Part of a small language model's weights.
Architecture: RMSNorm before each block, rotary positions, biases on query, key and value, tied embeddings.
Each number is 128 + 32 x the weight over its row's rms, rounded and kept within 0 to 255. Layers, rows and columns count from 0. Numbers have three digits each. The size before them is the row's rms in percent of the matrix's.

# down: layer 4 MLP down (transposed), 320x160, rms 0.0677, rows 312-319, columns 80-159
# gate: layer 4 MLP gate, 320x160, rms 0.0687, rows 313-319, columns 80-159
# up: layer 4 MLP up, 320x160, rms 0.0697, rows 313-319, columns 80-159
down312 101:105138106104176141116113124147130123125178124165103141066137105176145168166102055125076138124096150167109092120134101117072103083124092118076119191079139140176143119103148131164168167152122159111094104087127105104119149118123160157096139090
gate313 100:189104197092109140167095096121132180094183166157088165133088131114099144125129108134222083106064092139123121124117108092081100141157092114116089085155125112145146065127105124154141105138110137119133111099184166095126216149118136128145138156
up313 098:118067084083143136083091111035112155112132117153114175133093136105176122186090154127161133130141147109151117128082097106133159093109103132120158111149148122081085175108137154078121116087157100102164137127141131149095101161119093125187127122
down313 099:138139062119158091122095105055099119191115126144117095105117141187113174119118116085132150152145100116136121113097133083122152185134136152184139109154167119160152095135113093119142140104110157116086085101091098102138115110126122123057142176
gate314 102:176042123117170099150172068127120111124107153124065131110140161125076126160160156131064105119128123176125130137122131095110124158144126169170084097122137108124119112153091102112112170191147211163115179149126104162175194140088072135152126134
up314 098:098128059136146151169134164098127102134134192113107098137103113177067181133107113161054114101145121126150209120119163121110146137102133087127123191144124128070111124164132116150120117105150173140145169106131070140194169135120116169080110165
down314 100:180102181142085126067161121090137110075160123158140148165137117171102164120063220138053102145105146135112075101116176116169149162109088147076152139163140112176109148124149095130133149119131150112150101104139117119083116193161077174146167158
gate315 102:114138094106152160144153132094026125188109141122170159100129092168117119114174091060122153105041106149137062147148137139114150203131116132076173204119123128121184128108173075102162154171106108142096162151127132154123134157164110151137164096
up315 107:105127109089092112086107100144145121170074146158155174126209094155151142126108103141101127134105073106150081146188141118088129157141149118083092152071108112126153086166136143150109068154132170118111154113094120078109119107140073107194124157
down315 107:147131136167132167185075188195173156115112137086090109119163099092120119184063139129100131094104132128168169110133129110100110091148132124049149131118136123119101186159151126145134135162089123144126154136130119114102181123149177084130148120
gate316 101:116115109129133100124113109134169104198105141189147208128140142088178090164126157116138090143149162081146134148145089171073141128171122137122054125118113125154083171112179124112128144064102088135074105107083118046131106150166079134115143174
up316 109:155167158117156129152176107125165117143222114099091108127098137085110087107085123172139119106113099151129139149090079147121112176105149147112112118143111101111123195146089159109160040132116178139132139192118186184062163190081118136056171099
down316 109:144128090121050108183150154165122162131105092166125146081083139093121152123099084104138148166134089149105100130131071148115168124124137145162114125129109083158075116131138098159068102124113157091174122135086098099197198110093135168149169107
gate317 109:146133120148106074148119136182162096178108069141128100133117092101147097040129157121126102077129144173173132114150153134150143133068143095139119057104173123103149123093148142101133111163174134147124088086113131120146140155172148169106112090
up317 110:109169114052145152185131174106108095127095103171106064166123137133139092134150073127141117145219148159115103175169126135197112117180096161089138115106070111193131136113141233145097127118180020116157118114131108112084087122115102115162172102
down317 112:113127095201119173101070129168135089111120129114081110166127129102097165085170117169112119134081104143155161147114074128089158170129154118071128145070100129163160137114176094127134154182127136137162143126213132103180189137098198130057080134
gate318 114:104169053094139149121178184093167120145145173146156122146140094093111079118138114112115121065131108104065098091138082122128082110146155149079156176105100103139127143109194102127107135112191149156145082145096117049160136112157146131117103138
up318 122:105136103113137150152133160118142153154156126135167123131163116108123095155131143133122128080110127115094118153144095123134079132140133145110197189109097091176124144099205116119057105086147183130152095135086120036127082097142113101098079129
down318 081:102146112096088120022122149152149124119153165117123114151132161150112114152159142128139115145115146144113152090108112110131140136156109097112129102114139101125192099159137131109119120122143119129134108101123108142111119101117156211126117140
gate319 101:135110118097155102187160118180141130066110106144114192153161132135130123101166165131082137085141206102046110106078132140114096150160101096147136110122102141145098097087138135092115163146178143119098111031103194150143140154154090142184085084
up319 108:098140134150174106154082133078143178079152099178165056142200111158112168092150191168135105088123120128130107111141144119098042108060118132133123171080141129087066171121118123093111132094178166118142127121110167162082126159075132098136167129
down319 109:110109069125109086109147077092171128125139176169137104086100159164124159153149173109087135117094128155172126147091143083129075106155155112157087125138177120111181125148171112124118128129138125136123139111129124150161084109106133139187156139